Part of a small language model's weights: 10 heads of 32, tied embeddings.
Each number is 128 + 24 x the weight over its row's rms, rounded and kept within 0 to 255. Layers, rows and columns count from 0. The size above them is the row's rms in percent of the matrix's.

# layer 6 MLP down (transposed), 1280x320, rms 0.0573, rows 352-394, columns 80-159
size [ 93 115  95 107  94  87 100  90  99  86  92  99  83  85  92 101  98  93  96 103  89 109  89 105  86  96 107  99 101 106  83 105 110 101 107  91  93  87  94  91 104 110  94]
[[136 113 105 105 128 172 126 114 119 142 105  97 105 113 134 129 109 118 145 144 123 118  80 146 140  95  65 113 145 130 188 131 147 142 131 102 153  86 131  98 108 138 141 156 142 104 123 115 160 131 103  99 146 162 100 169 118 154 118 168 152 142 136 133 160 130 150 118 182 172 158 195 128 109 106 129 109 130 147 134]
 [ 98 106 123 131 135  85 120 118 143 117 130 136 140 112 100 143 164 123 113 157 143 131 111 107 135  89 143 125  98 141 143 107 160 121 130 103 144 129 155 113  87 175 154  77 148 129  78 129  90 155  97 133 115 142 100 159 160 156 144 146 116 139 107 106 126 173 123 121 111 132 138 103 156 135 126 147 160 145 138 168]
 [125 141 135 119 124 121 136 129 167 177 140 127 126 174  94 155  81 138 124 146 139 144  98 164 132 146 138 135 145 148 145 128 159  93  94 126 140  98 116  90 128 113 162 124 128 123  93 125  75 114  22  86 136  96 118 121  95 114  99 141 178  90 112 132 115 128 136 106 162 146 124 129 134 112 192 130 105 149 117 154]
 [125 142  77 144  70 106 128 123 145 134  96 120 110 100 133 186 123 134 146 139 125 123 129 146 108 136  97 148 143 132 159 128 114 131  97 103  98 158 130 110 118 134  96 139 145  98 168 104 169  99  97 123 170 139  97  77 137 130 106 120 128 120 121 125 123 110 110 133 183 170 136 126 176 111 128 124 113 152 170 121]
 [117 112 117 172 137 125 117 140 141 134 142 121 138 106 149 163 116 115 151 126 154 122  92 129 127 132 139 138 117  72 141 163 180 127 108 175 170 140 148 109 126 144  95  84 151 173 135 154 112 124 143 173 174 134 109 144 120 132 125 126 140 135 142  94 123 121  89 106 166 123 162 152 138 111 111 127 136 119  73 183]
 [117 137 126 174 141 187 115 118 135 141 150  24 140 112 134 153 144 121  96 141 187 133 107 110 141 120 135 100 126  90 103 121 149  94 105 100 122 131 117  90 135 136  98 110 128 131 129 120 134  86  79 141 120 146 123 114 166  96 149 130 152 128 134 158 144 135 172 128 144 144 145 149  70  92  91 172 140  91 107  91]
 [136 150 122 117 111 137 173 141 128 152 135  90 119 178 135 132 142 137 159 138 139 127 110 130  63 113 167 149  86 124 144 111 122  89 114 158 121 113 115  93 148 127 126 142 132 132 165 135 124 128 139 139 140  97 136 137 145  82 122 133 127 100 133 139 101 127 100 103 132 129 120 155 121 119  97  95 138 159  95 117]
 [161 122 145 134 146 168 148 104 191 132 119 159 112 126 160 109 111 128 151 144 110  91 155 101 148 148 106 140 134 141 148 127 115 151 141 127 139 120 133 117 138 129 159 123 136 110 109 133 148 126 113 110 144 152 101 119 124  89 144 150 120 122 109 132 142 148  95 145 173 104 116 150  83 110 145 143 128 114 141 157]
 [109  96 147  96 137  89 125 132  99 124 117 145 115 126 160 137  90 109 118 156 115 159 170 120  61 120  89 152 171 142  69 108 143 116 166 102 148 144 119 152  67 110 128 128 151 109 130 150  76 137 138  83 153 153 165 143 178 146 105 150 102 121 128 130 153 136 122 136 117 111 125  99 162 138 111 114 113 112 135 117]
 [ 73 128 144  82 130 116 129  87 140 155  88  83 124 125  75 106 134 111 123 127 133 138 117 136 133 134 121 172 126 119 119 154 118 159 146  92 128  95 109 105 124 115 120  86 114 122 127 136 153 171 159 148 177 114 123 106 106 102 132 141 105 104 139 117 124 135 143 114 130 112 168 129 124 110 109 139 172 130 149 109]
 [156 153  96 123 133 140 132 138 124  93 110 148 128 119 129 143 171  86  81 141 135 164 160  97 138 126 102 144  86 120 177 179 126 126 131 117 121 100 129 145 139 159 114 145 154 113 170  99 128 120 115 145  86 142 135 172 129  98 109 126 113 106 112 147 138  93 127 141 130  91 146 132  91 124 143 157 131 127 154 121]
 [110 155  81 137 123 100 101 133  86 143  76 122 103 123 118 124 129 136 122  98  90 147 101 158 147 135 123 141 134 121 134 147 140 138 136 152 131 126 133 172 129 160 154 124 136 118 114 128 124 150 153 129 125 138 135 134 154 141 110 112 108 159 119 118 127  63  99 118 135 119 166  96  84 135 130 122 138 137  99 146]
 [108 142 149 112 122 141 102 149 113 145 143  89 129 131 114 134 115 123  95 110 141  94 169 105  60 126 137 145 122 101 160 147 119 118 113 123 104 160  96 138 140 142  95 106 116 154  96 124 100 143 137 142  99 133 111 136 134 130 122 142 166 169 191 120 156 159 166 172 132 135 104 109 126 129 116 156 146 136 159 162]
 [129 126 132 147 117 120 181 144 137 130 167 125 116 137 130 101  70 123 119 147 116  86 135  81 122  99 135 100 122 104 106 127 118 125 128 144 155 149 137 125 124 175 151 156 136 124 107 124 132 141 183 150 135 159 132 144 143 171  73 132 142 188 135 154 122 102 150 114 124 119 121 183 105 104 109  80 139 103 129 119]
 [ 84 130 173 193 124 127  96 137 141  51 143 111 134 138 154 100  85  93 133 140 146 178 178 116 147 147 131 140 154 139 133 112 110 144 137 133 128 169  92 153 115 149 160  97 115 104 140 108 140 140 146 118  79 135 172 100 143 137 133 156 126 151 135 136 121 144 133  71 153 152 132 171 142 149 110 143 135 121  95 127]
 [101 147  75 119 116  89 118 125 111 123 131 117 112 102 135 108 149 118 144  85 104 175 166 162 163  77 127  91  85 113 163  81 151 135 136 137 136 155 134  89 148 108  99  89 144 138 145 157 119  88 153 148 152 150  89 113  58 133 100 123 163 149 112 146 132 150 100 161 129 131 134 158 132 115 160 142 123 113 162 135]
 [107 127 115 135  72  64 131 141 133 129 123 151 162 144 129 143 132 101 149 163 133  93 120 109 120  87 137 163 144  86 159  91 102  74  97 158  91 149 106 111 110 118 136 105 119 117 143 135 137 120 121 111 108 137 144 145 131 119  66 122 137 150 155  79 126 128 148 150 142  77  99 126 161 143  71  82 139 151 165 134]
 [187 102  83 117 118 128  93 119 125 131  97 109 111 111 130 123 124 105  82 137 123 109 119 131 108 136 159 118 118 122 133 151 146 164 149 146 196 148 128  77 159 159 119 150 154  88 172  96 132 134 116 112  81 141 142  99 118 132 148 125 152 151 146 148 136 172 139 115 153  99  87 114 152 112 122 175 131 119 125 169]
 [105 131 123 118 115 132 127 131 160 138 102 135 110  81 140 104 167 173 120 124 138 116 126 158 182 135 162 116 113 123 113 135 144 111 139  89 117 136 143  82 135 111 150 135 100 141  85 120 136 114 100 120  84 112 129 146 110 161 165 141  93 131 132 119  88 140 132 107 121 132  97 124  99 102 144 167 147 125 105 123]
 [112 106 136 123 144 153 122 150 129  93 142 120  72 126 124 122 144 145 130 121 124 126 135 123 116 138 116  75 162 134 220  97 158 178 102 133 135 125  98 109  81 133  98 145 108 169 122 137 134 161 119 112 117 129 156 131 127  99 167 128 107 154 112 122 126 137 143 144 116 144 174 143 119 105 127 104 146 131  78 130]
 [114 101 113 101 147 127 138 136 110 116 115 113 129 119 151 123 134 156 103 104 116 134 135 142  97  85 117 136  90 125  96  79 134 123 139 129 154 108 124 130 134 133 146 138  87 101 149 131 126 117 104 184 144 169 112 128  96 157 161 102 147 135 124 129 105  93 136 114 130 107 166 103 166 162 135  95  88 140  95 126]
 [140 133 136 107 132  88 139 126  86 155 141 106  83 122 127 148 150 118 181 111 161 169 169 152 108 170  61 154 145 122 140 135 121  86 109  87 151 111  85 169 145 138 140 149  83 127 140 158  92 137 136 136 118 116 127 134 115 126 119 132 121 100 164 121 161 120 135 137 116  96 117  82 121 170 113 110 133 128 154 160]
 [110 118 164 124 112 126 124 113 137 126  93  80 139 123 131 104 104 117 154 104 127 113 172  88  95 110 116 143 142 126 136 119 138 173 134 120 136  96 138 110 133 143  87 122 129 151 106 112 134 126 128 113 106 131 191 116 151 125  99 151 127 104 131 113  96 139 170 132 149 115 159  95 137 150 111 137 137 114 137 127]
 [ 93 125 171 140 102 122 152 137 118 118 130 142 124 110 119 158 133 129 128 119 134 120 106 134 125 133 135 136 126 107 114 161 143 157 136 126 142 139 160  97 162 105  98 106 146 160 131 155 111 181 114 115 136 110 142 120  82 119 161 142 133 135 112 146 154 134 187 132 159 128 145 172 142 157 127 117  89 142 154 129]
 [138 131 122 114 174 159 150 119 117 159 150 109 114 154 116  91 111 141  95 113 115  83 131  86 111 145 112 130 108 131  97 139 147 121 144 133 184 111 112 116 119  97 116 151 101  94 139 121 179 110 124 123 119 135 184 155 129 133 115  80 143 140 121 128 112 140 145 151  94 176 127 150 156 126 112 112 135 168  65 136]
 [165 106 119 133 123 144 141 116 120 123  74 172 137  98  84 108  98 122 168 111 138 116  89 113 129  98 128 144 125 116 112 166 109 164 147 156 150 120 123 107  95 175 149 117 115 107  87 130 105 145 127 144 135 104 127  96 139 151 142 119 131 166 170 156 112 144 116 179 111 145  96 140 104 135 132 129 140 129 129 169]
 [143 158 154 106 162  88 140 121 117  84  96 103 144 148 166  98 115 146 139 127 151 152  89 149 115 159 142 151 123  97 110 149 127 140 145 144 120 112 137 100 158 119 129 136  96 101 111 170 115 125 176  77 112 134 161 133 139 143 117  89 117 160  84 128 109 110 124 124  88 122 142 138 186 126  85  87  70 146 118 117]
 [134 123 171 119 144 157 115 137 115 133  95 154 112 148 110 144 116 128 139  90 128 152 167 138 152 151 154 135 154 133 151 117 110 135 125  81 163 114 114 167 121 104 107 138 169 128 163 149 131 156 160 103 145 122  85 127 112 128 112 176 128 140 113 139 117 191 125 125  99  82 101 158  92  78 145 129 111  98 154 131]
 [ 96 120 116 135 102 156 158 134 134 123  65 147 132 176 175 118 155 138 142 108 138 147 123 119 136  97 109  90 140  91 123 102 119 132 124 141 108 165 113 115 137 135 113 116 109 120 108 111 114 137 195 123 121 189 119 141 138 156 160 142  91 119 148 123 121 123 102 120  84 103 147 184 134 116 113 103  96 119 121 152]
 [179 102 115 123 126 107 102 125 154 159 129 130 119  90 153 107  99 152 183 175 160 155 170 113 166 155 103 103 162  90 129 132 193  96 134 114 119  45 130  98 159 100 127 132 146 142 122 120 109 130 104 141 154 108 121 133 163 152  94 159 190 142 148  82 161 129 117  96 138 163 111 111  85 145 142 148 111 121 137  94]
 [135 160 105 125 132 130 115 150 120  85 117 128 120 111 145 149 143 103 119 117 133 134 126 129  98 113 150 203 157 106 108 150 123 139 111 130 119 101 115 178 132 116 134 124 159  98 108 127 103 123 125 141 129 132 162 126 104  90 134 181 156 133 136  99 139 130 130 106 141 193 150 101 120 139 135 145 104  98 125 135]
 [149 127 131 115 138  95 149 139 144 133  90 116 133 145 107 165  96 124 138 139 132 124 115 153 153 135 104 133 117 141 168 162 133 116  97 175 119 139 127 110 106 117 114 119 106 125 118 118 154 148 163 128 129 106 127 142 131 159  82 130 120 106  82 133 100 145 115  99 112 134  92 129  63 148 141  94 124 105 130  96]
 [186 154 126 104 130  92 127 122 172 122 124 144  99  86 102 167 125 100 193 132  92 148  84 168 104 166 155 109 162 146 119 152 141 161 112 124 126 101  86 145 146 111 139  98 131 125 137 141 122 152 117 134 115 104 132 105 138 152 138 123 117 140 113 111 132 100 125 140 109 129 129 135  76 159 136 133 159 130  99 115]
 [ 71 130 104 120 149  93 156 139 161 187 112 135 155 136 131 115 102 135 111 106 130 164 109 103 150 106 129 123 122 152 135 140 102  98 148 131  81 150 142 134 111 147 122 117  85 149 166 137 111 142 120 173 111 193 165 138 109 138 150 137  92 122 104 134 140 142 161 144 133 127  77  79 115 112  98 119 127 128 130 104]
 [195 146 138  69 118 128 107 114 145 143 161  96 162 155 120 127 120  92 132 152 142 121 157 141 148 129 134 151 108 111 163 129 111 106 131 112 119 124 129  83 144  87 120 154  77 132 170 150 127  98 120 108 137 123 104 169  97 130 107 130 180 139 137 116 121 126 173 104  66 110 119 139 124 105 106  94 124 141 117 111]
 [136 117 100 123 104 100 110 129 154 116 127 164 129 115 152 126 106  75 121 150 126  94  95 113  95 126 130 120 146 106 146 108 145 156 130 140 130  99  98 129 161 134 139 132 176 145 107  98 123 104 112 103  99 121 178 150 131 131  97 117 145 100 139 132 112 121 125 133  89 130 151 134 118  94 133 137 134  97 121 136]
 [107  94 147 101 155 125 133 137 160 134 131 112 140 134 145 155 106 133 112 103 148 142 146 112 138 161 134 141 108 113  80 136  72 105  91 153 159 158 138 178 110 136 155 123 160 136  98  98 121 127 141  97 155  81 143 109  90 151 113 116 130 105 117 167 150 179 121 146 135 121 153 146 121 140  87  94 145 133 118 116]
 [101 123 112 127  94 128 151 107 130 139  97 151 127 129 144 130 156 134 124 126 103 130 131  86 118 136 144 109 129 156 160  97 114 123 128 154 112 109 176 121 127 116 143 119  97 117 116 150 120 106 156 178 101 138 111 115 141 103 133 124 101  92 171 113 131 104 172 130 123 149 168 147 159 126 119 103 124 115 147  65]
 [ 81 155 109 144 146 173 130 142 103 108 101 163 108 125 146 132 131 143 120 123 170 123 104 127 148 139 143 119 153 119 131 134 135 132  82 117 131  83 118 108  74 141 141 131 148 130 124 105 163 130 111 121 193 128 158 149 121  90 163  63  87 160 139 113 115 116 140 115 125 141 104 129 139 113 162 143  99 109 124 174]
 [109 169 144 147 127 154 123 163 101  99 165  96 130 114 114 127 161 111 155 108  97 122 188 120 154 155 169 137 139 108  66 138 131 100 118 191 149 135 142 126 113 146 112  90 142 120 147  73 124 118  95  80 140 111 196  97  99 134 113 119 124 114 105 147 134 168 122 136 133 127 163  92 126 135 114 153 148 130 127 144]
 [138 134 133 125 115 132 114 127 149 128 138 158 124 128 187 152 124 108 141 114 162  87 114 122 102 144  99 113 141 139  86 121  81 132 133 167 125 128 111 173 124 128 112 122 114 107 136 150 160 126 118 109 130 112 164 134 151  97 113 104 120 194 120 115 152 136  84  93 126 149 166 160 131 142 137 119  90 116 136  94]
 [140 190 154 176 127 120 145 121 105 137 140 172 116 166 127 139 121  74 143 135 136  96 122 138 112 116 136 120 139 146 143 139 141 157 121 131 121 124 130 168 116 164 134  97  76 122 122 124 113  98 118 132 122 134 134 136 146 146 146 121 102  71 141 111 148 119 139 139 139 166 114 155 129 156 133 103 139 179 120 100]
 [106 179 164 126 103 151 119 138 145 116 158 110 113  94 103 161 130 119  90 143 125  95 147 145  99 105  78 118  93 109 123 123 142  90 157 143 151 150 180 130  87 108 163 115 130 114 150  98  95 128 109 134 173 181 119 132 129 106 123 120 163 117 130 121 121 100  93  91 125 129 186 136 105 121 144 140  94 165 115 122]]
# layer 6 MLP up, 1280x320, rms 0.0566, rows 353-394, columns 80-159
size [111 100 110  95  91 106 100 101  98  92 101  92  98  92 100 100  94  94 105  91 108  92 103  92  90 114  99 100 106  86 105 108 103 104 104  95  90  97  96 107 108  99]
[[108 143 155  90 157 167 142 121 143 152 125 103 141 119 169 196 135 188  89 108 112 117 141  85 135 128  99 173 145 113 139 140 136 149 140 131  97 128 129 138 153 153 112 117 152 165 116 110 125  82 124 154 103 164  75 141 101 140 131 134 116 119 170 127  59 134 134 163 110 139 112 152 134 131 163 150 157 150 112 119]
 [148 145 131 157 187 138 123 124 151 134  97 102 161 105 128 116  88 129 133 136 138 106 133 102 131 156 132 113  79  77 122 130 156 127 138 192 105 138 143 113  89 111 179  90 189 118 147 151 155  84 206 106 164 146 105  70  91 105 150 148 129  96 125 141 106 111 105 187 137 113 152  85 146 104 130 126 159 108 141 138]
 [153 100 127  90 176 128  77 122 144 120 153 147 164  63 124 134 151  83 154 138 139  91 120 171 141 102 156 102 154 140 143 114 105 124 161 110 121 131 178 115 165 134 118 121 107 118 145 152 108 115  99 115  83 186 147 127 113 123 126 123 139 132 164  96 110  87 135 130 114 151 115  70 105 158 144 164  99 127 111 174]
 [102 136  94 130 136 118 107 142 137 166 151 149 157 112 151 148 127 111 111 101 115 144 131 145 157 136  98  59 135 124 139 120 127 145 168 155 123 113 102 200 141 121 122 133 103 173 115 115  91 100 116 126 110  73  84  92 121  74 146 110  96 119 118  78  78 146 115 162 120 112 113 141 142 137 102 141 112 132 127 110]
 [113 123 164 129 146 109 118 109 104 163 124 165 147 125 111 118 115 134  82 147 122 165 102 127 106 138 138 128 162 114 123 140 123 136 111 177  96 138 131  93 106 126 144  79 152 160 125 153 152 133 158 108 165 113  99 141 123 119 127 107  89 132  77 114 109 118 131 149 157 120 102 131 108 155 184 108 152  97 168 171]
 [126 141 126 127 146 103 110 117 130 131 120 181 172  98 126 149 110 156 132  83 149 177 102 144 107  69 150 136 122 130 124 103 153 108 143 137 101 129 136 137 153 139 132 145 124 167 108 112 124 116 133 131 141 102 100 139 107  94  96 117 133  96 160 101 106 103 112 135 116 150 182 106 133 139 116 117  85  87 136 144]
 [132 144 149 130 125 111 143 109 124  96 129 167 166 150  98 127  96 145 119  97 103 126 191 149 182 108 127 129  82 108  69  86 125 118 170 149  98  77 176 155 138 122 170 125 120  98 151 132 135 133  94 116 104 152 171  98 103  87 124 176  89  99 174 125 137 128 137 133 138 139 123 111 141 115 150 170 100 142 136 156]
 [156 125 139 135 156 114  61 119 155 166 147 103 150 155 106 116 178 127 109 149 130 149 153  98 180 128 120 124 113  81 141 131 132 136 156 120 108 141 129 170 131 139 108 142 133 162 130  53 156 130 136 137 114  53 143 118 143 108 166 118 143 137 137 103 146  78 137 138 156 106 143  70  97 120 158 133 113 121 155 112]
 [129 164 148 143 163 158 129 112  99 136 182 117 162  79 103 124 139 121 110  96 128 123 119 139 126  98 114 107 117 148 119  92  72 139 219 143 112 131 180 114 117  99 115 150 133 135 158 138 115 169 141 120 155 140 115 125 122 118 151 143 119 121 124 141 129 144 115 132  95 122 115  98 135 143 116 118 105 147 160 133]
 [121 155 168 132  73 134  97 126  86 100 107 123 182 108  77 112 113 139 128 122 158 114  87 139 126 130 156  94 174  70  97 132 138 104 129 152 109 122 141 170 118 142 151 104 121 149  99 168 118 103 123  67 136 108 183  88 132 166 145 118 141 169 139 124  58 124  94 148 103 140 126 101 150 143 102 130  93 115 112  93]
 [157 166 160 182 151  99 127 107 174 155  82 103 107 154  90 144 132 103 170  93 166 155  94 132 147 172 145 136 108 135 113 175  99 180 167 184  98 116 124 115 128  94  90 137 140 110 114  89 155 109 107 169 101  79 125  85 158 144 141 164 123 124 121 117 173 129 121 115 121 118 124 112 104 100 164 157 135 125 113 126]
 [166  94 112 132 151  98 130 141 142 108 141 139 123 147  99 114 109  81 146 143 145 128 151 134 113 111 142 135 124 120  92 133 144 112 154 152 107 104 134 118 108 101 150 126 186 114 109 152 133 130 105 103 158 160 119 121  77 105 170 147 111  89 157 141 121 184 120 117 131 162  99 143 131 136 120 179 109 122 162 142]
 [130 122 130 110 168 130 140  89 160 118 125 120  93 124 115 119 151 147 148 179 162 121 133 149 106 124  81 134 129 103 125  88 134 103 119 161 118 126 128 125 139  98 161 102 147 127 121 135 103 119 130 119 140 131 125 138 136 155 181 151 103 136 123 122  82  92 125 151  87 152 107 130 121 131 134 154 128 156 115 116]
 [132 156  88  88 121 153 133 138 133 145 126 121 103 138 136 129 107  72  93 111 142 104 114 106 133 116  87 120 184 110 104  81 137 119 126 124 107 117 143 123 126 103 131 118 149 133 111  89 127 138 141 124  93 122 135 126 138  69 136 163 158 105 171 111 128 111 142 146 115 176 139 122 130 146 141 135 148 101 144 130]
 [141 151 119 142 115 101  99 131 182 126 119 136 139 136 111 118 170 119 150 114 147 128 137 130 121 107 113 137 137 111 157 123 149  97 158 146 157 131 145 159 104 124  99 129 156 168 112 146 100 162 142  82 115 115 108  94  98 102 147 120 125 118 157 160 135  89 126 119 145 102 141 109 116 150 135 101 111 122 142  83]
 [134 121 152 121 136 170 119 128 206 138 129 110 159 100 100 119 157 139 126 113 132  97 144 171 149  94  87 138 139 131 167  82 160 116 192 112 148 139 158 154 119 176 168 122 101 129 147 112 156 128 126  98  71 168  92 152  97 176 113  95 122  99 147  92  86 119 138 131  97 151 120 109 120 141 144 140 126 169  83  63]
 [140 137 144 129 126 104 143 128 149 135 115 107 125 142 137 115 104 145 110 108 139 168 113 138 126 151 163 112 118 118 115 107 171 121 126 104  90 117 103 121 170 182 147 117 135 141 141  98 134  77 159 130 127 160 105 130 110  82 116 122  51 133 158 117 134 131 113 154 135 114 101 103 116 139 101 167  70 137 142 136]
 [163 138 142  78 171 144 130 138 162 150 153 164 114  92  90 172 126 131 135 108 106 113 109 137 135 113 177 137 126 127 160 118 105 129 112 160 139 161 109 134 169 104 100 142 145 122 131 138 153  80 114 146 106 110 157 119 131 100 140  97  78  99 171 144 124 125 113  96 105 131 108 159 142 184 118 155 127 143 115 183]
 [158 111 162 111 111 144  97 145 151 140 150 134 147 103 113 119 147 138 112 107 102 185  95 174 149 115 124 106 127 105  77  77 124  87 146 112 129 139 158 165 136 120 115 117 117 140 149  82 112  75 145 110 121 147 162 136 117 142 136 126 108 132 116 121 112 151  98 181 118 159 129 127 110 128 145 125  65 147 122  93]
 [133 187 140  90  97 125 141 126 135 127 109 168 181 147  62 122 121 126 137 117 105 152 111 154 139  98 176  92 162 146 105  76 134 132 204 137 142 127 104 117 120 103 123 114 132 139 119 186 161 157 134 122 117 147  89 117 106 103 127 170 133 179 159 117 164 132  87 127 161 125 130 130 165 120 119 143 151 122 151 118]
 [168 154 115 139  94 125 118 119 114 150 135 148 103 108  96 109 141 144 128 128 129 138 109 134 135 121 158 135  90 111 111 116 153 123 124 123 112 115 194 118 145 134 102 130 109 154 117 112 130 139  78 118  77 125  87 131 128 161 145  92 131 140 139 135 134 106 131 108 105 144 131 136 116 152 126 189 102  74  91 143]
 [104 102 140  94 150 157 120  97 116 152 115 113 164 149 146 160 153 138  93 132 134 118 131 173 117 129  91  97 121 148  96  84 113 107 116 145 129 115 107 117 147 131 117 148 137 121 173 162 154 126 128 152 176 101 148 174 116 144 161 134 108 110 128 125 115  77 117 121 122 139 114 125 160 141 191 146 129 145 177 130]
 [132 154 164  92 130  93 154 118 107 143 109 165 116 126 117 122 118 117 140 169 100 154 160 171 118 122  73 120 140 173 109  99 125 124 138 111 130 114 109 100 143 110 142 134 121 120 152 105 183 154 154  89 137 130 122  75 146 118 153 131 102 147 103  82 147  80 110 100 111 117 136 105 118 138 115 186 104 106 119 125]
 [178 162 138 173 104 109 140 147 115 121 130 169  92  96 151 141 118 145 156 167  97 143 104 152 120 117 144 113 100  99  95 125 197 133 109 120 145  99 188 142  97 158 163 118  81 145 145 142 166 130 160 151 128 118 145 102 125 105 128 112 112 124 181  89 113 151 127 163 135 136 145 106 111 119  88 146 147 126 101 127]
 [135 206 142 140 122 111 127 111 140 142 160  95 125 141 128 149 182 145 135 127 145 135 139 125 151  85 145 134 152 136 119  63 121 152 126 121 126 122 166 143 188 130 152 112 176 100 140 136 104 128 118 124 148 144  96 132 132 172 132 146 128  70  92 103 108 104 121 138  81 112 133 108 134 165 135 151  93 121 145 122]
 [169 116 117 157 152 131  95 121 161 173 157 143 156 132 107 138 135 149 146 110 131 156 114 144 171 116 101 102 115 142 133 122 140  80 125 157 149 115 116 175 123 106 110 154 110 154 148 103 128 112 112 153 137  98  97 136  84 107 158 131 146 132 105 118 115 126 134 154 135 122 166  99 103 136 124 123  92 136 154 136]
 [133 142 141 113 168  96 123  90 121 149 114 158 167 117 117 163 165 112 101 148 165 150 128 122 127  92  98 137 167  95 142 141 183 147 118 148 126 119 124 181 132  93  84 122 154 109  88 126 102  90 115 148 106 110 119 143 156 150 152 133 109 141 134 125 113  96 111 127 104 146 132 128 143 163 167 151  86 118  98 156]
 [149 149 156 160 129 104 127 129 169 117 114 137 112 128 127 137 150  86  88 137 153 152 124 154 134 116 137 145 118 121 149 131 102 127 135 162 123 129 144 113 175 140 120 134  68 159 159 146 122 115  98  84  98 139 121 115 147  99 146 179 122 148 144 149 146 106 155 158  96 147 158 122 116 136 105 147 117 163 124 135]
 [160 144 178 143 184 122 101 142 139 137 114 176 112 146 107 121 147 121 155 151 128 144  89 128 141 117 164 105 125  63 146 100 146 133 141 148 131 133 140 158 153 116 166 153 101 106 145 112 125 175 126  95 127 119 135  96 117 147 174 125 124  85 145 144 114 158 112 132  95 154 147 135 147 160 116 109 117 131 119 147]
 [ 95 119 151 180 160 117 110  77  96 160 135 147 132  73 113 134 101 146 137 116 124 143 124 154 144 131 120 101 169 116 133 131 150 135 163 125  96 129 127 129 133 101 148 171 102 130 109 112 117 110 157  98 154 118 122  97 183 114 166 125 162 153  98 100 120 114  87 144 134  82 114 116 109 121 117  83 129 139 134 129]
 [ 87 152 154 129 118 143 133 115 130 130  84  91 167 121 117  92 109 117 139 166 127 138 152 151 129 157 157  95 100 154 126 148  98 113 144 146 122 124 147 122 127 134 135 147 165 153 173  80 157 132  79 112 156 157 130 135  86 135  96 146 119 121 130 119 119 141 137 108  98 159 109 141 135 143 187 163 117 160 145 163]
 [ 95 155 141 135 113 183 128 145 131 141 125 148  89 129 115 121 125 171 117 146 147 158 152 141 119 156 119 119 142 147 148  71 122 127  89 122 114 132 145 138 148  97 140 134 143  88 121 131 187 133 105 106  93 148 104 132 140 157 130 161 110 137 127 125 151 145  87 119  98 100 153 120 124 178 110 141 107 137  93 136]
 [ 85 138 149  87 104 134 121 139 130 133 147 133 147 113 100 129 119 132 135 114 132 146 156 105 176 124  67 103 123 128 116 127 104  67 140 131 132  96 116 175 168 162  94 131 144 118 111 102 131 133 115 107 128 133 112 153 135 114 117 145 140 153 167 127 142 107 160 105 142 129 117 123 145 113 158 152 125 153 123  82]
 [103 169 169 122 126 164  87 103 113 126 135 107  97 161 144 136  87 109  73 111 131 105 106 113 177  98 152 180  89 113 121 144 154  88 102 127  94  52 135 153 126 139 105 108 118 136 135 158 157 119  96 142  95 152 141 121 148 146 147 163 117 101 139 122  95 139  97 205 102 108 149 150 113 129 178 150 146 111 145 128]
 [135 138 174 107 111 148 110 132 144 132 140 149 110 112  87 114  95  62 113 167 107 122 119  94 134 131 115 131 117 111  66 155 140  86 151 105 107  88 131 112 150 171 135 111 146 133 130 135 120 134 132  78 143 145 135  71 135 139 133 153 137  98 137 156 114 115  89 170 140 182 128 123 143 135 110 130  98 114 124 141]
 [128 126 112 123 157 132 105  95 106 156 120 120 142 126 139 173 159 148 103 134 146 140 137 138 109  98 125  84 154 149 160 101 107 118  87 150 117 137 133 112 139 108 117 164 114 160 132 107  80 124 169 117 119 161 109 119 149 112 178 130 118 139 132  75 112 101 144 126 165 131 140 103 117  95 169 163 113  90 137 111]
 [130 133 144 134 143 131 149 147 119 112  75  99 141 124  94 151 125 117  92 104 129 121  96 131 139  54  91  93 154 108 139 164 160 119 121 132 127 146 144 115 135 156  96 130  92  95 157 115  95 120 162 107 143  61 113  69  84 136 162  92 165 118 114 105 134 130 146 143 128 132 109  82 134 146 111 126 117 126 137 125]
 [158 141 158 113 165 112 104 152 170 107  99  94 132 124 159 107 137 110 130 128 155 150 124 109 156 151 117 150  73 115 136 130 106  96 136 174 117 130 149  99 147 100 154 151 161 137 153 118 135 148 119 133 123 140 147 117 112  98 118 115 125  85 149 114 134 113 110 123 146 102 108 120  63 179  98 101 147 169 118 109]
 [122 116 122  75  86 143 136 133  85 151 121 147 165 183 139 147 151 150 123 155 134 140 106 130 107 143 114 116 132 124 162 120 157 118 102 116  81 137 123 177 135 111 114 162 151 141 135 125 124 118 145 137 122 103 142 115 148 151 122 144 101 169  91 100 132 142 130 156 157 128  86 106  88 139 109 120 129 123 102  93]
 [130 131 100 110 131 155 136 110 139 125 154 126 140  98 112 142 145 123 113  91  80 154 125 135 170  94 144 144 159 141  74 111 120 142 141 118 113  84 106 118 145 111 124 132 115 110 146 120 147 127  98 152 145 132 106 152 127 135 130 142 128 158 106 135 125 112 102 123  95 170 149 139 112 111 113 120 125  98 156 113]
 [134  83 149 142 147 106  97 113 131 142 166 127 153  86 142 138 134 125 132 147 130 144  82 104 143 125 139 103  84 150 132 108 119 115 143 134 139 109 177 119 148 170 129 124 144 131  95 117 156  82 142 134 138  78 109  98 119  69 162 135 118 131 136  79  65  93 132 134 116 154 162 113 109 154 122 126 177 117 136 129]
 [135 171 119 183 148 112  88 115 192 126 119 133 126 114 101 119 128  98 134 136  89 148 159 111 116 130 149  92 131  76 120 101 127 121 102 143  93 101 130 130 122 172 140 123 154 149  87 148 141 127 146  98 106 135 124 127 124 171 118 118 114 127 127 105 105 164 116 156 133 144 130 137 107 175 178  94 152 135 132 100]]